Part of a small language model's weights.
Size: 2 heads of 32, vocabulary 4096.
Architecture: LayerNorm before each block, biases on query, key and value, untied embeddings, gated attention, value embeddings, an embedding shortcut, learned residual scales, skips across layers, capped logits.
Training: a variant of Adam for these matrices, 83M tokens, 10192 steps.
Each number is 128 + 24 x the weight over its row's rms, rounded and kept within 0 to 255. Layers, rows and columns count from 0. Numbers have three digits each. The size before them is the row's rms in percent of the matrix's.

# o: layer 4 attention output (transposed), 64x64, rms 0.148, rows 53-63, columns 0-63
# v: layer 4 attention value, 64x64, rms 0.16, rows 54-63, columns 0-63
# gate: layer 4 MLP gate, 192x64, rms 0.163, rows 0-23, columns 0-63
# up: layer 4 MLP up, 192x64, rms 0.157, rows 0-23, columns 0-63
# down: layer 4 MLP down (transposed), 192x64, rms 0.143, rows 0-23, columns 0-63
o53 094:118153074108133158136156140130173117181100106129096132107150168158142156088169129130148112122161093129122125120163136099131129068136088115139135148131131104133110134096123136130106121084129135
v54 098:122121155139113159132125131104152106116122105118169151129118140111104131127093124114127143129133117159149108140152132129125146101189143158198129145148110116116114127146102149042147137163109089
o54 098:099138083116119111118152089165144182152146177108108105133112146135086112113185130143080143131116129122143121120146113094101126079141123103139149118111156110162124153125159130146099149136137141
v55 097:076142133145118139084124159115121140128107122121152093109158136168111117084159151142088114068133114103133097123093109114091132158154115093122138153140141158125122161136083154149138131099128115
o55 094:138149085155117138163134084110123132097131163138074136136117117147153137157089132116132101178115162152182133110124147136133101088104124151106124125092109087146147101149143095147132096119125128
v56 096:099143161165125155115140134121151102139131105102123095122076102120112119155118125103122173147121146118129068125124116140099144118176158137158116165172118090111102125136119094117161148170111112
o56 098:137153081122133098143152094136129177152124177105112109131129138133105147100178131146098141121146083121176141140157124118131129054134097107116145136090136132144135131130132133128088110094134144
v57 104:141123129148122103114123141163113122127148152136153162127172133081132114145102114147134138146113108159155125160151137154129123104119097191146115108076116108106141096168153142070159097137104120
o57 101:100126143079134130136137139152144122123140059133141111161098122147104126122157142108133148096150132107113149090116118119138145151144156058138147107131167114147099169151104119162116168156144115
v58 113:125117116111118153078121167107122132135202121148149116122138155129132121080153148132108075091121106091116134135182129101113119124142155148110138145166120154121132148103156144130170135094123142
o58 116:145124125189134111125142131147129144086123125128096122095106107141145111198094128124109159126084151148142127095102178163139103167103137153122136076096133098157139120119141138136127117134118137
v59 100:105108140085155151114131144181073142128090145104131129138112129141090140140091116128060116166119164154146109149130090164145100111166121146126151149121152112111126107123123139132161109111130109
o59 101:086192102149119145139140109119161125138160099132078125144107130141131143056138148126156112114163088102145129121141171118101147085148142117157117145127118134170106124119116118137125135101153123
v60 116:087187166174131117122150134114116130149118112112087119161144097096114105156117115117147173116169151105133134109135132081127125137124158119099126086122161128122146127129162090115107166153102135
o60 123:146088108083120121138110125135132103152134126117149113088135160163147163102150136119101101149127092156148136145121127183151118085134069119142134167132124146119126141152127130150089075104150150
v61 088:136092117086179159135166120126126141099120105140129132104087119162096127183116134129091138140106100119104114133128138158102126153136141120136123133144115156108147167089124122188124111117165080
o61 093:158139125143152123101150113093138112124125137109125139110109117082150164101143120150151134132172111080136123091175140085138125108142138145106103097166147102141121110106152168088171128105158158
v62 114:115154125162147163153126137110164108159132058139147134106112111124194120155134126097149153100140112148088125102093166104108158145105131133157126140130093129141122136094117101109105158128117118
o62 122:180077114121131094111106120129109156126129183118155112125142121096103120136141119136100115133108133126146153114188077129135102113140142127076162124143141158110153112161149153134151100136117170
v63 099:124196107178077108160109112127135128159083159112105124094165165149144117112155130153140131118149134132098154100125156097094117143118124130113126102110161138129140106165119115129103143117146160
o63 096:136100169115108126162073111111102118115158139129152139150142083143159130123098126105130108156068161156137143171080106152125144148121123129165102156114120129093152126146110122158133110155115111
gate0 100:143148135093114118147117071133109156111114145086132094148159110141123151131075139127166126081127140184143144114150163128124114128140124108114168116130135140115099127103097142161131159175121092
up0 100:143179128125137099151122123146128183106131104130095098126128137158160181159125124174154086118139148120136109088115121145112124133149112140153143089166119111104124136135139122185119125075132113
down0 098:149153123136140081113091145127139096165151136131129103150117139108157080142155105101132143139094095136103128150159122126126086155143097092137116152169133117169141159098179155101109124142113107
gate1 089:158112102132142137146138110066121180092115174104119131146162159177132151149145145122112121172098118110133156121127104174098106101118127115122134099106152082119140125099119119135150096141121120
up1 097:121110125110123082111112125161134126167145145119178134142096112161205103163144118114115119114111111159108134168101107099105124158136144149183126132110129124098158107124090109112105126145123131
down1 097:153168137114115090116109164143180110108083135110098106161142137129142108086105110143126124146164104131138128133122165127146119109107148175149159096136138115080124111157115141139110164095168132
gate2 097:163124141156110162121133139139116142151155125128112124128077127166139151085157137141107105098104117150094138148126129137095169147119126111142180125145121117155126159056136116089160138117118170
up2 101:106123105123151112166143126165126165124104133094101120157123112158086162158118148143089151143111153149118127129095090107130138113119158114148094173138130108123143198120116171163122131155127115
down2 100:135122103111138139092129105104104111124138142150141135189137100123174109079113147100119148185131099126118122125164118128130170156132116154163134103123125119102138171145061125130122164131116124
gate3 095:120152150128124128138124171125127109160162153109119169099070137088095135097121127108089132137117150145130120102116120127122142094134133149124125113115165092123169131083159138160104104141104190
up3 096:109153116162109150160150165121173098151172102161134148101103090137087125075138154129141165100154140125085152117144103120149115122139141111104099148124104147148133128076143121141124127136103122
down3 098:121146090098133123151131117180136119128122095154136101146164113160134108166120126128167135072093109131128095143105105143154123117152131109113144156189136155115128114150084158107114165119098115
gate4 108:111132089143138128157134130134165130099099133140116132056161161181131130136137097132153113135092104099128142136140153129176098132125161139102135155086105114124157133107144168130127092087137133
up4 110:128088087088110114120114130159131098144109152118163112119110138136112148131150117092097132144113127180131181136117128134131128127123111119063127145089113150107088165104120163155178140132140138
down4 110:125109147140115116090164161142087163108113146148096120124129154125153169126101143086118122116114087105119160108121136172138092184149144121142151122159199127127123129135115143096101125140123123
gate5 095:104128122089145099125131125089103154124128154087159134118119098158107143129093149100188113107098133105126164101108170166180125134136131181160146122123096133157139129135104124107114138128147118
up5 092:103135173136142139091117154120124108144110111142142165164128139120142098136099138100132120127174171172101131117118126124147144093096069130140114122141158132084153092129127079143157149117092114
down5 098:157101129071132107147131102154112148085137118125134099123107148184088130119113110102140096109128133128128160117154157113145100152169137153131156139108174120188135128112150119097153129154153127
gate6 111:120167097131091113162119130092104147125103159126092101134164155149129120141110137101137150184118160125158118126125142127159144120130113120166142119077158118118170116135078137139094108083148141
up6 100:120107110108126177131101110133131152081127140132103195092150136115120147124136155085106159151165156168096162120117097087146120112128141098156129111103129147116159111123144118113137107131116086
down6 109:121170094115136105139110128146108138149111143112117112145139177137126077139126111099146121109145125155116139156112101180113119133176083141096111115154150117121147156128126110163076163102108166
gate7 097:112115136124123141128142100136192144099148109118094143097144096197131127103132137161100108098153129169136107084152143155124128128131128124142162138103146112096131162091153129125132099095168125
up7 106:070109121140115157091148145117110097140088165140137123123109143107164133137134125095144157076136140105105149130108094122114177168128140140127149096135158103152097105123100168142138129161096131
down7 105:128103130140095113120140086083137131072148141103118136122157144164127066131089152122143155120092121133153141125173150123119120172110160135135157147091124128104102133163157138139167098134137122
gate8 097:167170103104158207132129101160150081133157129120129152135087097146143120128107128135145123153139117113104119114110138166117124115098130136109129146104156162144120140095144139159109096158093149
up8 110:172146104081155189122082110153167097117133166136119136111128152137150119138145135139139134120121119114098133132141148134117128088131148114158125128078136137134163123110125125175120061169132124
down8 106:081110135146111087130126153106105170124121073133169123145115149098084159151129121123133144103127187116144142118144124107135140147160148126129146128155075093110147115172143105111138143122164111
gate9 100:119123112128141095159162089136125160121119153147090094111159107184135140139123125112088166139128140093146148081121110118153096130099090109135177114116133134150124152081139123109150115105103153
up9 098:155142128091105108164144126164104110119111142123126041117124126154129162157148114190144113117136133110130150141124109072154132141118122176120109112158082133158124113108130133124124118113106126
down9 096:112085132156106107146134132147119103124142101112129169145119128060166111178102169110107154158137149110105147149097127167132115137102116163101163144132064143130124122119117128127138129136127097
gate10 097:104082138083133137127103110135140169149132148091174119125095142130098145106116127114127108151121116178140122091108101131069150124162137144126173107133149092115155137159097171125122118110136118
up10 100:087117124141110119112123148131106132140135135178127096137170135123133124120156115154099114158110131136150107130152136168162126142168043126138114164111115138126112129108148172160108112076101138
down10 102:096106145167098106125102124133121133121147164122133140104169120115122116094159085134125123119122136140078161161175105133118162101091157096161130143137119127100118116171162083139161131144152111
gate11 097:109134122151115158139142142132110067182122119121139136089087096126142161156139124119143161138128080129150116116158138106128124174105130144123100086080123121114156087078122147143108131144122137
up11 099:124105133149149124165160113109153118087113101114091114122115149134156129137148138096102117127134182121125124158111135181159094096117125078094122137153142133114119158158141166130080120100151096
down11 098:108129141118118092101130136161194131170130152111122112108142136146135096094119141134100103101091113125088130156110137113144098162095077156142161162116176100127146131129137156156115131111148130
gate12 098:082123132122121109082130144119158060122163112129103149107158151151133116103115140119108161132147131159126152103162091123104096178192121103120150132123113147142115129120114097126140127135096105
up12 093:142144130141089141090136142162118180091070125121156144115124136158159139159112133093112130169127129114096079139125151159116133120128145115144174112122134115128158093152153167158126119112121089
down12 095:080106125142097115126088117144157072127096169119109093125143148158128129171162132165164099114172136132148177141119143128129146130144146118149112111135156141122131153110088089133108119163120119
gate13 085:172084115110109104094166137158113138149136079122163064106138145151130144109125152086104130114138120151122126141174098134123132128124161137163113117132112104108114118141127133117147114086172163
up13 081:157114097124098101122155131150117120142100098148116085120131175134142161124086169119110107123170114132136104131188111112098131126076133138125119137167122119145131109135142127127129111088125194
down13 089:147095115150143147127148130080120145162149148132164107151117113096137096150093076191146146141150142118098138084130123103145114119135112119101163149146094122119094129131136120140180153123097118
gate14 117:156105109112090153113143098120142113088145094117110139102178125129108144095099120141141139136134103129136168135145121090108145190107119124137118091111164124140141101123129158084152117176093108
up14 116:154148136164142105128130105101109091162124112091151111173078115099103127152105077127149114121146157135132100122112146182147158108157119181127129125110123111129119121128120129173175134133108117
down14 105:122121107126132125157134092139153087150143133122140087143142108123111118119116140144162129132147120160113102061102143151149133160132169138111113132157141121108119158050130136117162122083149170
gate15 108:100137072152127137148125152121122145144102155124121124145121107093150083145137092081149136155128136119178138133110126102151158161139108162141090124100152136103175107089117127121107100112133173
up15 102:094126143132108156116141109089142090116105165137114157184122075121159116093131122135107151127123166141134149091181138137084117120121148123177124100095138141114122157122156111137092135125132102
down15 104:129106151123109126128121147132135124184104119113118111158135158118107139134151139162101110161152157142093097101158081171143113129138071126128096128186143112128121133117093150120142164087102131
gate16 090:125184130126149171121158161133105112121137132105106120149088107125144163111138154133127081114147130148126147113157146108116135139139099080135111141165154112105077135132122109181135124109081086
up16 095:106119161116120102103147098143094137136110118159123148117152125148114132116128137129115141109151152169154113092180154162156094104089123163115166104147132121157102082172132138100125079133149117
down16 095:166112168120106130160086135152145133106101177116118144167133135094137116136112140121122129156105111123139175137092095098105127095112137070119095164121152112136092157125100139158143160113129141
gate17 102:120153134108117110158150140093119116095110112092073097131103143162169118106125130097110137130114143107108143119107147164137143181142109123176124139130139101137136111159072119171148114108157100
up17 096:143140100136153130138148114084110092158116143153121129123167103129125092185164111165113094114133120134095129104146164111160147119132146133078155162089127136144116157091134115112079146119134132
down17 090:122133132121148202113116120117141151122115131106111122053138120117103161100172126156154071135123133124146114112143140145155136122131082163102136152140126097123075131135152135133133150120095118
gate18 103:102152059145133149124114134162128143089107131132118115105167131129175111146112176104124145111152136159134147117104144109110148124105111106091129163147133153088108157164089087124105118127146143
up18 103:108137132126111092106125162129092082194169108139144126095147161123099136124108113134153097119075127121129136134115114141145081177101153156161121116107132109158112104110132139154154106134123110
down18 105:122086153114100133178131104131126143114113132130118169112133098108147129136107115115114114117152138142136122180133076147156126097130137148148146162046122103112152119115135118130144086172160130
gate19 113:093116153124134131122126092089148137098166104150160102147117141177113144127126157122116122120116158138139148112084152120160130158148147074147161116122121119120113094140127188065119118149127124
up19 111:158129157152143129110136129109145104150166130134147122154099099124164125081118129118093098101128093108100149125142127142074094152117127146132127150150090106109103149135109180085128134073139150
down19 108:112136129168130093119106108113120102159135107144182152141092138150107096153149167096126165148116135128170133113075159090085155148117118132140134107124158110109146098136138165101163120121126126
gate20 097:148132100100113107132128142130104134141157120136129144072140118158124128115100119114153108119122063151096137158154120121131118125119141135183113115168113094087177121153097151093148128163094103
up20 093:154126153109105158186124123136142145114101133125136120167207124159112078103128094121116147117107133137107092151143136140094108141158128097156145130133121078125145143134112112134149102136090106
down20 098:117129069157129119133123168123153131119098117121150153153158136125078110147132158115114092114128138120075079109128122153122078161175111160124133172147136145141110133135126099155094121147121138
gate21 100:148121136114132138099094133079123070108099136149148103162118104130128142138107131160154106084145122157084141152123159124144124170123177158126100110145106155099153116124103097128121120176141135
up21 089:156178105184086105127163117106123143138170129140138091124120114114111110086140175109109103109138175142161151128076143136093095143127106094143147110118130152131123125151130107119121148115117152
down21 092:143113134110136120106112107142153093128108094150103112128146126088133123126105143111143123125132097095081158120176156119131152141080154150095150108173131189137158117111125169138112124169158142
gate22 105:128113139134099093136113130092161110082176147147145172093090170131151147129099143155126131154083126139161148105100111110140133128114110121163126087160102157157131099120127147131147120161103117
up22 100:165110112132140124154142094136132143125109082087101135135151068107090157143122110149139103137138160108127116120142118177155110143134119103094161114113187148152137117135119139162084137132108096
down22 102:111133156124118144116138162116126108115109166105129159112113169094155139107159104163141132110135113144146100158160113110139158142079142135157088129156161103112129097144123076118072112115117163
gate23 086:161131132145119114153157098088142120112130113166128145180123098158057137136125183107131183140113149102119107124136120129124134133143120082122127110107161135120110099087117131139130154094155111
up23 089:167119128122129164123122156158116105117117114083119136109108131134150070182103131146128165114120112140138136099154174174102111149121116117111179115092123143125138117110104161168104099121110102
down23 088:135172117153162178140090135150121128151121172087123102121145112104112137106163154105157108121139121114122101098118112152116155111127102125096135089127145092150130093160124089140143106154117181